From a checkpoint of a small transformer trained on Wikipedia.
Training: a variant of SOAP for these matrices, 154M tokens.
Each number is 128 + 24 x the weight over its row's rms, rounded and kept within 0 to 255. Layers, rows and columns count from 0. The size above them is the row's rms in percent of the matrix's.

# layer 5 MLP down (transposed), 768x192, rms 0.108, rows 455-490, columns 0-95
size [104 104  92 109  99 102 109 101  94 103 103 108  86 102  97 104  98 104 103 105  95  97  97 102  96  90  95 102  95 121 104 101  98  98 110  95]
[[169 122 151 131 127 120 122 101 126 145 140 128 145 176 152  97 145 163 102 130 149 132 171 132  76 148 141 117 109 187 129  93 118 100 116  97 131 137 143  89 104 187 145 149 144 163 117 109 140  94 172 131 155 163 121  45 146 140 127 143 109  97 117 145  93 118 111 106 125 107 114  88 110 107 107 151 132 111 126 126 103 147 172 151 139 146 134 182 125 164 156 104 122 158 129 115]
 [122 147 113 162 124 137 116 129 140 127 110 117 111 114 127 101  93 118 162 106 118 144 120 128 150 137 132 129 124 132 150 114 125 129 128  79  84 112 113 210 128 146 121 135 161 117 165 143 125 158  67  90 149 150 151 111 156 104 110 136 148 116 118  98 160 129 144 127 154 107 119 127 115 109 149 106 125 117 120 140 101 152 149  98 136 132 138 130 126 105 143 175 119 108 182 155]
 [143 171 134 134 114 177 120 139 124 161  92 136 120 116 103 190 124 106 112  85 162 114 141 154 142 127  85 104 114 112 149 138 126  90 120 106 128 171 108 131  93 159 102 158 122  97  77 173 146 130 112 122 146 111 163 129 148 138 178 133 160 156 131 121 105 135 124 124 164 140  71 182 159 140 129 121 125 158 132 132 100 143 159 148  99 153  58  93 121 121 107 109 100 158 145 136]
 [139 120 129 140 134 114 101 135 108 116  97 104 125 141 143  96 144 160 171 123 142 128 127 129 139 164 120 178 157 171 138 114 131 132 110 152 126  94 157 109 121 149 155 118  90 142 126 142 143 143 146 119 154 117 154  94 153 133 131 109 141 119  84 140 160 161  74 117 107 136 168  96  81 123 125 133 151 161 119  70  99 111 133 110 151  93 102 121 104 124  87 136 170 160 144 100]
 [ 67 156 179 126 135 112 121  96 177 149 176 163 111 140 107  89 161 106 155 142 140 140 139 113 154 145 139 153 174 145 128 157 116 151 126 110 116  90  86 120 142  90 109 133 157 115  87 133 104 100 135 143 107 175 119 123  81 139 122 106 150 102 140 107 116 114 133 117 108 138 154 145 124 141 174 140 145  90 119  88  72 156 107  85 116 154 114 112 157  76 119 142 146 136 119 115]
 [ 90 117 107 117 168 137 102  92 147 131 112 107 140 122 184 179 130 113  55 101 132 145  87 131 145 114  94 132 121 114 133 170 113 103 161 114 164  91 144 128 154 137 153  98 136 142  69  96 139 152 136 141  94 169  86  80 152 131  98 153 155 133 160 129 113 142 118 122 130 117 133 141 129  95 118 176 141 137  94 150 153 123 148  99 158 135 131  75 149 111 155 101 146 152 102 127]
 [125 113 166 112 126 142  79 141  94 136  99 102 162 132 138 126 140 144 163 110 146 149 107  90  98 151 151 152 106 113 176 163 136  75  98 119 134 122 142 144 125 152 118 171 126 109 130 113 149 150 123 168  84 115  97 114 156 161  87 109 152 141 105 134 154  95 127 144 140 121 127  77 126 106 138  97 144  92 100  99  92 145 127  97 177 147 145 119 139 122 130 144 155 159 185 173]
 [159 122 160 143 119 100 122 140 156 101 146 131 117  92  94 110 125 113 132 137 123 118 147  58 154 126 108 115  97 142 114 117  81 155 126 111  98 141 116  96 137  96 117 114 158 143 104 165  81 104 100 158 138 122 132 123 214 150 145 126 126  89 122 117 140 131 127 146 134 107 111 131 146 133 126 130 117 117  86 139 130 148 136 150 151 125 142 120 109 102 129 140 125 125 115 140]
 [108 124 157 116 131 109 143 170 122 107 188 132 121 145  88 130 140 138 126 112  88 126 133 133 126 129 115 115 138 121 101 125 134 153 104 121 105 126 141 148 127 150 125 143 158 117 129 167 129 105 112 110 122 141 106 147 123 136  96 136  95 107 167 161  99 162 117 125 125 135 131 156  97 155 144 111 105 156 159 119 110 145 136 142 108 134 112  88 127 137 158 131 147 179 132 135]
 [120 105  15 120  89  99 128 122 117  94 110 171 103 142 147 102 112  98 149 137 151 133 121 151 134 192 127 125 106 123 143 125 109 138 126 138 120 102 131 147 159 157 134 102 142 129 120 100 126 127  84 118 149 131 111 109 105  76 159 104 153  89 112 116  84 126 113 118 112 124 153  90 140 105 107  93 115 144 123 173 156 116 125 135 167 133 131 111 104  88 158 107 137 129 126 114]
 [102 125 105 164 100  81  99 117 140 123 134 153 117 147 139 137 158 133 132 133  84 129 122 128 143 136 137  98 106 119 114 114 126 134 151 177 180 142 161 121 150 164 148 117 137 113  84  74 139 113 113 120 120 131 124 189 120 182 100 114 153 165 119 169 146  84 128 116 111 149 141 116 158 138 124 138 116 141 115 176 178 135  85 140 121 118 128 129 123 128 123 192 162 136  91 128]
 [174 164 156  98 147 100 126 117  91 115 129 103 149 104 127 135  84  91 121 113  92 128 136 123 131 132 109 119 150 130 191 110  90 141 139 169 150  87 124 115 121 111 151 128 143 181 160 106 114 141 147 126 113 145 176 120 166 149 115 160 118 113 158 129 134  94 152 149 167 135 135 147 113 105 198 123 130 134 126  99  85 113 167 107 166 172 120 109 167  86 171 140 103 113 147 117]
 [111 146 120 129 140 137 174 146 150 118 152  86 144 135 188 147 113 128 110  94  93 130 146 117 137 154 104 130 100 127 161 134 171 129 168 112 137 141 113  61 126 165 106 152 148 114 154 122 142 159 106 105  98 145 126 131 108 154  89 152 121 138 139 142 128 134 126 137 125 125 101 138 154  85 130 119  96 165  99 145 138 166 126 160 107 146 104 145 127 161  97 120 118 193  76 133]
 [126 140 156 108  88 115 146  85 101  99 127 122 131 115 129 114 131 141 101  96  82 146 130 128 161 127 118 119 129 175 118 112 136 128 155 146 158 106 163 151 136 136 132 123  99  91  85 103 133 110 167 132 131 135  92 154 109 146 173 150 135 126 142  96 128 111 161 162 132 156 130 115 112 133 117 126 105 115 132 124  90 119 104 113 105 122 105  75  63 161 108 120 110 166 140 103]
 [115 127  93 118 114 117 116 115 118 109  90 136 132 108 120 133 128 118 182 161 137 142 147 139 157 146  71 107 149 143 132 101 138 108  97 129 134 154 126 115 133 143 139 153 125 147 116 174 131 149 114 195 113  88  99 120 118  90 133 130 139 144 136 134 144 125 116 132 119 162 170 160  99 107 143  93 135 137 140 109 144 142  88 102 171 108 165 132 146 151 147 120 110 137 141  69]
 [ 91 112 139 115 127 145 123 156 131 142 159 163 133 170 158  80 167 138 120 136 140 149 116 125 168 116 114 127 121  97 125 114 120 147 117 180 126 162 132 155 116  67 106 138 152  82 122  98 124  98 141 139  94  84 110 146 129 117 112 174 158 123 146 129 136 150 123 137 170 118 145 143 110 130 146 130  99 137 134 122 155 105 132  88 142 138 111  70  99 105 165 123  98  78 139 114]
 [155 147 127 114 161 132 165 158 147 164 171 108  94 100 147  99 121 131 138  95 109 105 126 120 101 111 136 123  59 101  88 155  82 105 137 107 129 132 122 134 147 143 114 101 160  67 134 101 148 116 111 116 146 122 133  75 112 110 107 126 123  98 112 159 121 146 125 120 122 114 154 118 126 109 131  94 145 101  99 134 165 116 137 135 124 110 103  80 103 111 156 143 134  86  98 118]
 [128 122 171 169 114 113 129  82 135  80 116  76 142 138 109  97 157 169 164 103 122 139 172 121 112 127 150 124 131 157 121 142 134 132 121 149 170 124 157  84 128 151 133 141 138 163 112 145 114 118 104 150 135 137 131 113 102 110 134 129 124 158 137 129 132  85 144 101 156 108 141 130 151  94 136 111 177  82 165 105 148 160 178 139 127 136 108 142 111 123 118 163 143  98 121  88]
 [123 166 115 114 150 105  91 113 100 115 127 156 135 147 137  94  97 166  63 153 106 109 135 125 182 166 155 143 117 128 114 146 153 129 112 139 119 118 108 122 141 143 124 116 159 129 130 140 136 120 148 180 156 125 139 124 124 142 158 142  97  95 133 128 136 150 128 136 110 162 118  78 133 154  97 122 103  82 113 125 129 182 137 105 112 120 166 102 133 118 144 118 157 131 102 140]
 [154 159 144 148 143 110 136  86 112 141 115 153 102 127 153 120 153 107 119 113 111 134 148 125 158 103 127 141 131 100 152  82 134 139  65 151 115 123 103 126 103 134  92  84 101 129 160 132 139 110 169 116 116 138  88 137 141 148 136 116 106 125 115 124  92 149  69 108 125 135 104 157 146 137 144  91 157 126 133 105 143 127 152 108  87 165 157 126 119 151 107 129  60 142 140 110]
 [125 118 105 147 126 115 136 124 129 171 105 129 100 150 107 116 147 115 125 159 135 131 130 152 120 107 134 118 181 122 141 153 107 125 157 146 139 112 147 183 140 105 120  95 150 174 161 117 133 139 149 120 202 143  97 147 131 114 142 125 118  97 140 116 157  96 120 142 145  94 117 141  96 148 107 124 118 159 148 140  96 140 122 155 125 103 126 137 124 143 139  97 182 111 130 164]
 [107 143 115 109 138 115 144 169 119 118 115  95 126 110  89 120 122  99 153 144 158 181 134 152 140 108 116 115 107 126 184 186  93 125 116 158 127 146 106 104 119 138 107  91 120 127  97 122 114 138 140 176 124 127  96 165 130 106 142 146 143 135 113 178 148 117  84 116 151  96 189 117 124 147 123 119 104 151 168 126 160 124 117  95 136 123 197 125  97 111 166 144 124  92 108 128]
 [125 119 123 157  95 122 153 144 103 162 101 141  85 149 141  99 174 136 149 144 164 101 129 136 154 100 109 157 131  82 163 145 106 120 146 143 137 152 119 153 124 102 142 111 141 143 102 137  64 170 151 121  83 154  63 121 157 158 104 117 164 104 106  74 128 161 118 102 116 117 136 150 155 122 129 147 116 148 127 135 158 106 124  91 127 121  97 114 134 142  67  96 110  85 106 113]
 [131 121 119 129 110 148 136 109 108 106 164 138 114 111 167 200 124  93  71 106 124 127 127  99 162 127 168 136 137 149 131  86 145 176 140 126 149 115 130 124 138 134 162 160 118 114 105 145  95 110 105 107 123 167 164 128 132 112 133 100 127 151  72 153 124  83 112 143 140  86 172 126 121 181 138 158 175 125 106 128 109 132 125 142 165 111 113 132 109 140 132 144 102 115  71 104]
 [109 122  75 156 137 149 114  71 114 132 179 158 114 177 121 124 120 123 120 135  97 123 116 173 107 155 137 157 127 164 114 158 142 127  81 139 127 139 161 154 155 137 122 131 151 135 112  76 101 119 132 122 112 105 107 124 115 122 176 171 113 141 142  83  86 125 175 136 175 161 178 140 133 112  97 172 172 149 108 130  84 145 127 122 131 132  97  80 147 137 156 127 116 151 138 122]
 [163  83  62 142  85 149 148 125 116  79 152 129 164 154  82  92 113 135 129 112 139 111 106 108 115 135  95 124  76 128 150 115 133  95 105 122 168 148 129 153 135 125 114 125  97  93 116 103 137 164 154 142 144 107 110 130  96 151 108 129 142 113 155 109 123 142 107 117 126 103 120 124 125 105 150 162 111 141 152 124 199 162 123 162 129 127 104  90 179 165 166 135 121 136 148 161]
 [175 139 156 148  99 144 137 123 132 148 123  88 165  99 153  43 146 108 144 106 115 126 117 104 147 127 129 111 159 142 107 126 110 118 149 152  88 120 114 101 120 128 100 140 145 130 134 130 125 109 115 140 152 145 110 129 121 141 109 134  86 106 116  99 135 114 143 126  66  99 144 114 142 113 151 138 111 141  95 121 138 154 112 131 135 128 140 138 111  83 118 105 107 130 112 115]
 [102 108 113 123 142 122 108  97  99 132 138 130 130 102 179 143 121 152 172 161 114 102  97  99 103 110 143 175 128 151 128 112 173 134 131 165 143 119 130 116 158 143 136 157 117 157 143 114  74  90 122 124 132 171 149 120 116 117 161  96 141 142 153 157 107 112 153 126 142 127 171 156 139 154 136 146 145 125 146 109  96  95 165 107 110 127 125 130 138 122 150 146 144 151 121 104]
 [126 169  68 160 115 160 115 144 147 137 111 155  89 142 123 107 146 129 175 125 138 153 133 136 105 111 120 132 100 113 108 131  95  96 151 136  96 166 107 126 111 155  55 136 100 115 114 160 140 124 150 124 137  83 158 115 181 139 151 119 163 150 108 124 157 138 137 147 124 125 136 138 191 108 119 134  93 102  85 185 127 140 143 144 165 147 126 125 125 140 132 112 113 115 111 144]
 [109 122 131 152 114 128 148 108 124 134 139 175 138 146 154 135 131 124 166 155 150 136 139 159 154 100 109 148 159 122  90 163 120  94 102  63 107 176 143 200 110 111 129  97 104 115 169 154 148 120 168 162 147 128 154 114 126 126 141 103 135 124 129 109 119 105 194 131 199 102 106 115 129 128 133 149 104 110 155 143 105 117 121 110 138 110 114 129 104 109 119 166 140 159 125 124]
 [ 94 156 112 137 102  97 114 119 132 129  89 167 143  84 110 161 160 174 149 154  93 131 147 112 172 177 130 133 131 146 107 143 108 106 121 150 141 135 115 116  92  92 116 160 143 108 187  85  91 127 126 104 149 109 119 121 118 151 150 113 147 144 117 133 128 156 117 126 152 113 140 127 160 146 138 120 121 138 118 159 125 160 135 162 128 151 148 103 110 137 155  37 156 120 144 116]
 [105  94 178 107 144 120 125 123 176  97 166 115 135 141  67 164 132 126 146 119 136 100 101  84 100 126 118 135 128 108 108  96 144 128  84 105 110 144 116  87 143 146 117 131 128 120 123 135 118 138  83 117  79 152 121 122  62 141  99 118  62 154 116 160  83 116 157 104  87 135 126 139 107 130 131 140 167 129 112 111 132 187 157 119 104 116 138 125 130 146 118 155 150 130 111  86]
 [155  90 122 102  92  88 103 140 106 156 131 128 146 123  84 151 136 114 139 115 106  87 133 168 142 136 107 128 113 172 162 134 138 138 130 125 121 136  83 105 166 101 136 139 120 148 109 140 124 157 137  93 161 157 110 146 156 132 161 181 175 149 107 126  75 121 165 154 149 132  62 124 116 147 118 152 124 140 116 104 106 119 136 124 137 165 130 104 132 133 137 118 154  81 118 139]
 [127 129 154 116  83 152 115 140 153 116 133 122 125 139 139 118 132 123 150 125 100  65 120 113 144 128  84 133 148 118 162 113 135 159 122 142 105 101 138 148 124 154 172 144 131 121 121 145 202 151 102  94 139 160 107 129 148 177 157 128 118 148 132 105 169 132 137 152 114 170 151 123 151 138 111 137 102 110 163 119 136  99 123 114 170 170 111 141 122  66 168 111 150 130 138 119]
 [147 143  88 106 132 103 123 134 124 129 111 100 147 129 151 115 121 115 107 138 133 125 171 107  89 145 122 128 156 112 156  89 147 118 136 129 150 146  85 118 145 150 141 126 141 128 150 173 127 124 136 140 184 154 135 145 139 101  78 141 133  90 167 121  77 110 125 109 106 138 148 102 177 146 124 134 109 121 107 134 155 161  90 173 160 137  97 105 142 129 133 133 142 159 144 136]
 [144 131  69 126 162 100 132  52 140 126  98 115 109 143  78 162 137 156 168 165 100 148 159 134 141 129 152 167 117 143 121 133 118 130 169  88 117 138 119 119 127 131 145 135 125 116 109 120  83 124 120  66 137 172 119 140 135 137 144 116 132 123 148 116 150 105 133 141 147 125  83 110 121 162 126  98 125 123 118 121 120 127 148 113 102 120 136 153 164 100 134 159 113 153 155  81]]
# layer 5 MLP up, 768x192, rms 0.138, rows 456-491, columns 0-95
size [101 100 106  97 102 107 103  89  91 103 103  98 107 101 112 102 112  94 103 105  99 100 104 100  95 104  94 110 121  93 100 102 100 103 109 104]
[[108 150 130 155 126 128 131 117 123 124 169 121 119  94 100 187 150 132 100  76 129  86 133 131 131 128 163 174 132 113 121 163 166 176 108 154 101 123 102 123  93 134 100 129 102 122 179 108 141 153 141 175 149 109 147 120 161  93 110 115 120 159 109 111 140 120 159 126 103 134 136 161 143 148 119 110 116 124 141 149 132 109 117 140 126 125  81  98 123  99 104 159 146 135 108 175]
 [ 65 106  95 140 129 138 132 135 124 173 126  99 127 120 145  76 120 106 115 168  88  96 125  97 159 116 118 133 147 118 136 117 160 104  93 137  95 115 156 119 145 112 159  86 171 151 163 115 100 115 128 176 137 124 136  92 114 103 115 153 113 161 136 143 110 136 139  97 103 128 159 109 149  92 118 134 160  86 148 133 157 146 120  72 168 109 158  94 103 113 120 124 121 115 103  88]
 [137 124 129 150 122 115 133 152 142 112 156 101 150 127 156 135 128 116 142 103 139 166 200 143 131 101 126 141 101 143  66 112 126 145 116 110  96 117 126 156 108  94 125 152 129  92 108 104 141 127  93 106 146 138 115 137 115 133  72 133 144 128 126 109  95 130 140 140 118 126  97  99 150 148 115 107  76 154 113 207 100 140 158 126 132 121 144 177 140 100 110 132  99 123 103 139]
 [174 135 135  93 106 130 109 116 113 159 137 145 145 158 104 154 161 142 138 117  96 166 120 138 106 124  91 143 109  99  83 161 109 144 125  94 112 167 123  94 111 157 125 100 132 121 110 141 149 133 117 130 132 136 153  83 153 159 155 140  65  88 161 147 118 117 138 108 124 100 136 103 126  97 124  78 135 153 148 136 115 132 145 188 138  90 133 114 155 129 135 170  95 118 142 145]
 [ 84 117 167 117 127 116 106 131 137 107 182 115 124 169 123 174 146 108 119 158 114 107 154 112 144 161 189 113 166 126 138 104 135 111 108 124 158  98 140 120 153 119 150 113 148 148  95 140 108  89 166  95 133 116 118  97  98 124 118 116 110 173 125 158 111 137  97  81 125 104 110 138 112 137  90 145 166 100 158 144 145 109 129 101 108  97  90 119 143 131  73 114 158 127 171 125]
 [155 142  89 156 102 134 129 110 147 113 116 113 100 156 152  94 172 106 129 139 124 181 144 179 139  85 115 128  99 135 137 101 101 144 131 120 186 135 105 129  66 119 122 108 164 161 122 118 165 111 149 159 135 138 133 123 164 187 138 124 109 104 129 134 113 110 125 123 168 135 126 114 109 112 115 159 128 133 173 124 130 149 119 138 109  83 106 122  82 123 192 120 121 113 131 137]
 [104 158 170 142 131 141  97 125 103 150 117 128 151 108 133 122 121  88 141  88 115 125 144 119  99 144 158 107 151 107 122 139 120 168 142 105 122 106 141 162 109 109 120 100 109 158 110 128 123 133 104 163 108 124 119 145 116 151 128 139 145 162  86 137 131  79 135 141 188 137 128 106 122 153 181 141 107 133  72 109 142 104 154 133 147 119 106 117 162 138  88 133  71 138 124 109]
 [132 108 121 154 135 119 134 121 108 106 109 109 126 153 143 115 108 145 135 175 107 122 153 136 117 136 150 118 101 127  92 152 133 141 142 128  98 175 137 125 131 114 126 169  91 166 142  70 111 164 147 151 135 112 165  91 101 116 116 109 153 171 150 132 115  94 107 164 119 124 121  91 135 114 153 137 128 161 119 124 101 100 102 107 180 128 100 164 147 146 151 138 106 139 108 124]
 [180  92 119 149 149 130 126 148 156 144 135  90 142 156 172 116 104 141 115 173 122 118 129 115  65 129  97 136 121 121 124 151 136 147 149  79 144 147 145 128 109  97 100 134  99 141 164 144 163 113 155 165 101 133 130 135 102 178 122 104  84 140 158 107 130 148 110  91  94 142 147 153 137 123 131 108 122  82 143 135  97 123 141 130 126 113 111 123 152 158 133  96 126 127 138 140]
 [115 135 138 142 127 113 133 127 172 139 128 137 115 126 146 104  83 152 120  77 129 107 139 117 168  97 140 131 115 138 113 154 117 130 154  93 135 111 121 133 125  97 142 120 109 116 195 120 120 137 183 178 117 119 112 138 131 112 127 139 126 127 175  89 140 146 118 132 125 107 114 112  89 132 135 157 135 146 126  84 153 144 137 111 132 132 101 147 136 161 133  66  95 100 127  70]
 [149 164 140 130 140 178 166  95 157  97 136 112 120 129 162 134 145 156 157 134 179 102 119 107 106 117 125  97 122 106  97 179 137 123  95 187 124 132 130 158 113 121 136 114 160 158 184 135 120 110 140 124 160 140 155 167 127 124 142 119 102  93 157 133 157 144 120 115 105 114  96 115 101 102 187 113 138 146 128 144 148  90 115 121  76 126 171  98 121 125 127 165 144 164 141 114]
 [106  98 119 111 210 103  64 156 130 166 146 174  75 131 143 138 141 167 124 194 100 112 128 118 128 134 122 105 133 132 149 108 105 142 112 144  98 131 119 119  98 108 105 123 160 138  74 129 131 107 139 125 114 120 148 146 145  95 141 117 121 124 142 111  82 119 133 114 129 103 162 173 140 169 148 146 130 150 146 142 108 116 104 113 159 162 143 119 133 156 111 122 147 170 129 141]
 [122 171 140 104 128 147 117 113 136 139 117 171 104 120 134 135 147 131 126  94 148 160 169 144 108 137 132  97 143 127 143 133 151 113 122 123 114 189 133 164 114  92 159 106 120 162 118 122 173 169 141 132 140 147  98 192 117 147 133 149 161 131 141 119 171 141 140 134 131 104 101 134  99 115 103 140 126 127 124 161 111  71 125 110 139 167 132 106 128 118 158 142  89 162 144 156]
 [103  65 152  87 171 130 163 148 129  86 179 123 147 134 179 147 146 148 152 101 149 142  92 120 156 155 171 148 136 142 138 114 107 172 118 137 122 118 122 134 160 127 148 140 117 142 102 143 128 134 124 136 138 157 104  92  95 163 150 156 108 149  96 139 122 130 118 110 107 141 144 118 162 127 141 111 106 139  86 104  89 162 142 155 105 111 159 142 116 105 117 139 118 118 137 177]
 [153 105 123  77 119 136 148 102 116 123 140 115  74  70  86 163 158 108 134 152 123 120 122 128 121 149 154 152 126 148 118 158 120 168 134 122 110 129 134 129 135 129  85 136 143 138 140 122 111 120 105 131 157 128 130 133 144 124 136 122  66 108 100 104 143 136 149 137 154 155 143 152 118 150 126  98 163  70 158 146  99 143 153 124 123 151 123 115 161 111 136 111  95 120 125 129]
 [132 118 132 148 148 162  99 142 114 138 119 122 149 118  82 148 158 140 106 136 131 130  93 140  97  93  85 131 212 166 113 169 116 133  69 113 106 178 133 154 130 127 133 181  77 131  93 158  97 149 116 142 154 142 115 109 129 151 140 115 131 113 150 123 103 124 103 134 149 110 101 139 101 103 139 125 103 106 143 156 122 140 142 142 129 116 145  95  85 137 119 124 128  82 133 122]
 [172  83 129 108 124 125 153 156 114 120 117 143 149  76 117 122 144 169 120 145 119 124 103 113 145 108 128 157 152 122 154 162 108 177 121 113  82 163 112 123 112 152 115  83 133 144 107 162 121 116 113 157 106 135  87 111 153 143 138  83 156 115 147 106 120  98 140 128 150 118 104 176 139 107 116 113 141 169  94 110 116 135 147 163 131 143 141  96 114 135  90 125  84 119 118 171]
 [138 151 138 131 180 102 101 128  87 113 146 121 148  91  94 108 152 122 135 149 120 142 116 122 143 148 105 152 126 145 157  97 148 143 161 127 122 108 111 146 123 112  71 139  95 118 127 135 122 118  65 143 154 101 109  98 114 151 117 124 119 172 114 135 149 110 155 110 150 105 133 120 141 113 174 127 142  69  98 154 127 169 150 145 136 142 161 100  96 185 184 134 107 101 134 121]
 [128 145 121 122 126 130 113 129 152 162 107  92  96 128 122  96  81 169 143 145 138 112  88 105 180  53 126  66 107 147 147  92 106 116 127 136 153 121 130  99 134 130 135 115  90 140 153  88  85 170 135 142 140  94 140 115 148  89 124 113  93 115 125 146 117 112 136 113 156 123 159 155 152 127 101 156 141 173 122 124 130 135 124 112  90 145 111 109 176 101 133 178 158  99 114 138]
 [110 125 137 134 112 110 146 104 143 114 118 134 112 133 129 153 169 105 126 148 151 150 112 120 138 151 156  89 160 152 143  65 133 145 107  79 115 115 155 106 156 132 170 105  92 103 123 149  70 157 107 155 136 122 169 146 116 118 143 128 136 114 120 128 146 174 105 137 105 131 139 156 137 114 103 157 146 133 129 131  97 136 124 171 119 167 153 147 143 102 124 116 104 143 115 136]
 [136  69 162 100 116 113 123 140 149 186 116 103 133 138 157 128 135 143 156 140 100 144 114  99  98 170 139 110 150 147  89 151 151  88  96  98 148 140 126 124 142 144 142 136 102  99 109 103 134 116 128 127 120 128 135 113  99 122 135  67 142 129 170 109 137 132  98 137 141 101  85 168 146 135 106 160 133 158  99 116 118 142 131 156 120 117 134 144 117 153  96 109 146 132 130 107]
 [124 134 109 143 119 106  70 159 171 126  91 115 141 144 145 116 128  95  99 133  88  95 113 131 132 142 121 129 115 130 106  84 100  41 146 118 126 109 126 127 106 119 107 121  89 147 123 130 132 136 137 128 122 134 150 158 149 131 202 124 120 104 109 136 152  94 107 141  94 139 177 132  94 158 119 150 117 110 135 139 149 124 139 144 143 108  99 145 122 114 113  99 142 143 104 124]
 [124  96 146 123 137 132 150 106 157 115 132 123 129 104 107 119 132  95 149 124 113 142 120 137 135 147  96 125 115 131 100 107 111 148 119 146 148 102 146 143 118 131 158  91 101 163 178 156 125  99 131 135 121 134  82  98  50 136 138 120 149 122 112 117 145 118 120 107 112  84 139  72 153 122 109 128 137 148 188 133 126  91  74 103  81 134 172 131 112 122 118 122 163 144 122 107]
 [159 120 115 117 170 124 127 103 154 105 131 131 137 118 132 147  96 150 143 149 122 178 128 128 114 150 118 137 111 151 153 154 143 145 138  81 126 151 155 163 117 149 113 111 134 130 119 142 161 165 111 128 184 133 152 126 140 148 139 153  97 137 142 146 169 147  99 144 115  84 110 132 126 115  89 115 151 137 178 121 125 148  85 158 127 132 104 128 135 113 128 159 122 175 136 162]
 [100 129 128 166 169 116 107 133 151 146 150  83  63 142 195 150 120 134 147 122 141 137  81 105 121 156 101 147 159 139 126 129 107 140 143  73 106 190 109 132 134 125 156 124 127 153 117 164 131 115 140 141 136 125 158 159 140 120 125 107 124 139 111 156 105 148 135 119 177 115  99 106 155 123  91 107 118 128 116 105  44  91 111 120 147 106 129 151  89 155 108 121 126 143  99 114]
 [142  69 132 144 131 128 121 153 128  94 138 120 107 102 132 143 103  90  97 126 162  96 117 109 144 132 127 130 101 178 156 120 133 159 107 117 126 125  92 170 140 105 154 134  89  76 121 123 101 163  96 130 105 114 126 100 134 147 137 150 141 122 122 132 107 141 132 151 137 139 172 131 126 141 147 147 136 136 143  90 109 116  94 124 118 102 123 151  94 116 105 128 140 129 144 147]
 [132 174 127 112 155 125 140 140 128 140  91 103 124 128 142 114  82 109 168 121 102 131 108 106 127 130 134 132 133 169 149 152 130 131 145  93 103 141 130 117 116 115  79 177 176 134 137 118 174 133 123 146 151 160 104 159 125 125 137 141 130  98  90 158 149 151 107 124  92 131 111 137  89 123 135 143 116 104 126 116 112 120 118 165 122 124 105 130 140 115 120 143 122 107 129 124]
 [179  99 126 102 147  71 103 112 152 157  80 127 128 152 150 102 115 197 134 153 106 143 114  82 103 133 133 131 130 128 111 176 121 121 144 133  89 122 116  94 129 125 118 145 134 124 131 102 127 105 129 136 177 114 156 124 149 159 113 102 108  88 117 147 112 142 104 126 127 121 123 106 125 149  95 122 105 172 162 107 137 130 133 123 125 112 127  96 143 114 101 142 114 131 119  92]
 [139 137 118 104 143 158 115 117 113 199 101  86 127 162 119 171 137 129 153 124 160 147 165 151 195  61  99 118 113 129 133 120 125 122 101 136 101 154 107 147 116 133 124 103 101 114  81 153 128 165 167 138 147 108 141 124 125 160 130 136 110 132 117 115 114 137 144 139 175 108 139 118  94  86 125  90 102 159 110 163 130 152 131 128 121 101 126 178 166 160 156 122  85 154 129 130]
 [161 190 135 130 135 113  97 157 131 110 117 136 124 118 147 115 100 130 157 178 121 121 138 113 148  99 122 104 151 121 116 158 121 126 154 149 131 160 151 132  95  89 119 160 134 109 118 120 140  91 158 125 138 117 145 118  96 141  88  99 152 127 129 106  62 148  97 180 152 100 127 114 166 127 109 127  99 130 147  97 152 109  91  92 132 105 148 103 142 106 120 124 137 130 116 129]
 [145 130  99 128  94 122 120 118 154 141 145 125 134 122 151 134  86 124  76  90 110 191 168 141 152 143 144 141 107  98 190 125 126 136 138 146 141 117 130 136 140 127 116  84 134 173 146 192 114 118 100 110 159 135 141 158 115 116 154 144 128 100  77 133 124 118 142 132 117 125 102 150 166 171 126 130 136 123 135 130 162 156 149 111 142 135 126 151  98  83 123 139 163 136 135 110]
 [139 136 146 118 138 139 130  89 167 107 112 117 124 154 138 138 184 123 210 170 143 135 143  84 131 135 136 127 105  88 103 110 113  70 133 143 126 127 125 118 135  94  85 137 159 129 142  90  88 128 145 141  79 101  60 134 111 125 157 108 134 115 157 164 144 153 116 112  73  87 164 170 104 149 145  80 160 143 139 119 126 103 101  98 110 147 121 127 124 147 106 132 119 122 132 168]
 [136  97  99 198 145 125  86 124 150 101 137  92 147 136 133 103 156 130 117 107 130 136  98 122  81 112 138 144  96 105  34 122 136 124 134  76 105 162 108 123 128 150  80 162 111 143 148 136 129 155 144 145 133 107 130 177 149 116 118 146 133 139 132 154 110 137 126  76 135 151 144 142 155 146 136 137 114 117 133 130 142 131 176 142 112 116 165 134 146  96 102 164 136 146  84 125]
 [136 133 127 150 143 134 134 157 119 143 163 129 139 136 107 131 120 179 112 154 118 144 158 153 138  85 122 100 132 140  99 169 182 127  85 118 122 133 124 117  89 143 144 169 114 181 117 125 105 130 112  97 128 112  95 141 135 147 133 106 149 145 144 112 136 121 117 149 160 119 108 160 150 129 126 119  78 144 126 144 192 109 177 151 127 132 120 119 101 141 191 169 114 113 149 117]
 [141 141 120 178 153 173 133 113 106 130 118 138 130 130 150 105 120  91 114 157 105 128 128 102 100 142 122 175 109 137  73 130  96 148 140 114 138 133  88 132 149 150 143 114 104 179 135 134 176 112 142  71 131 143 173 101  73 106 133 120 137 105 113 130 112 101 136 135 140 134 140 122 109 142 136 111 120 128 151 125 141 171 145 145 131 139 145 156 138 162  93 114 149 141 151 172]
 [ 96 105 103 119 159 103 118 100 120 163 152 138 137 133 122 135 176 130 171 126 113 132 107 132 141 148 126 149 122  94 142 108 145 121 103 131 107 131 180  80 146  99 120 122  94 137 155 145 136 125 139 168 110 163 136 124  96 123 178  78 109 124 126 105 121 116 166  83 174 138 107  90  66  80 124 152 132 127 151 142 160 136 130 113  92 112 171  89 136 114 123 145 101 137  98 132]]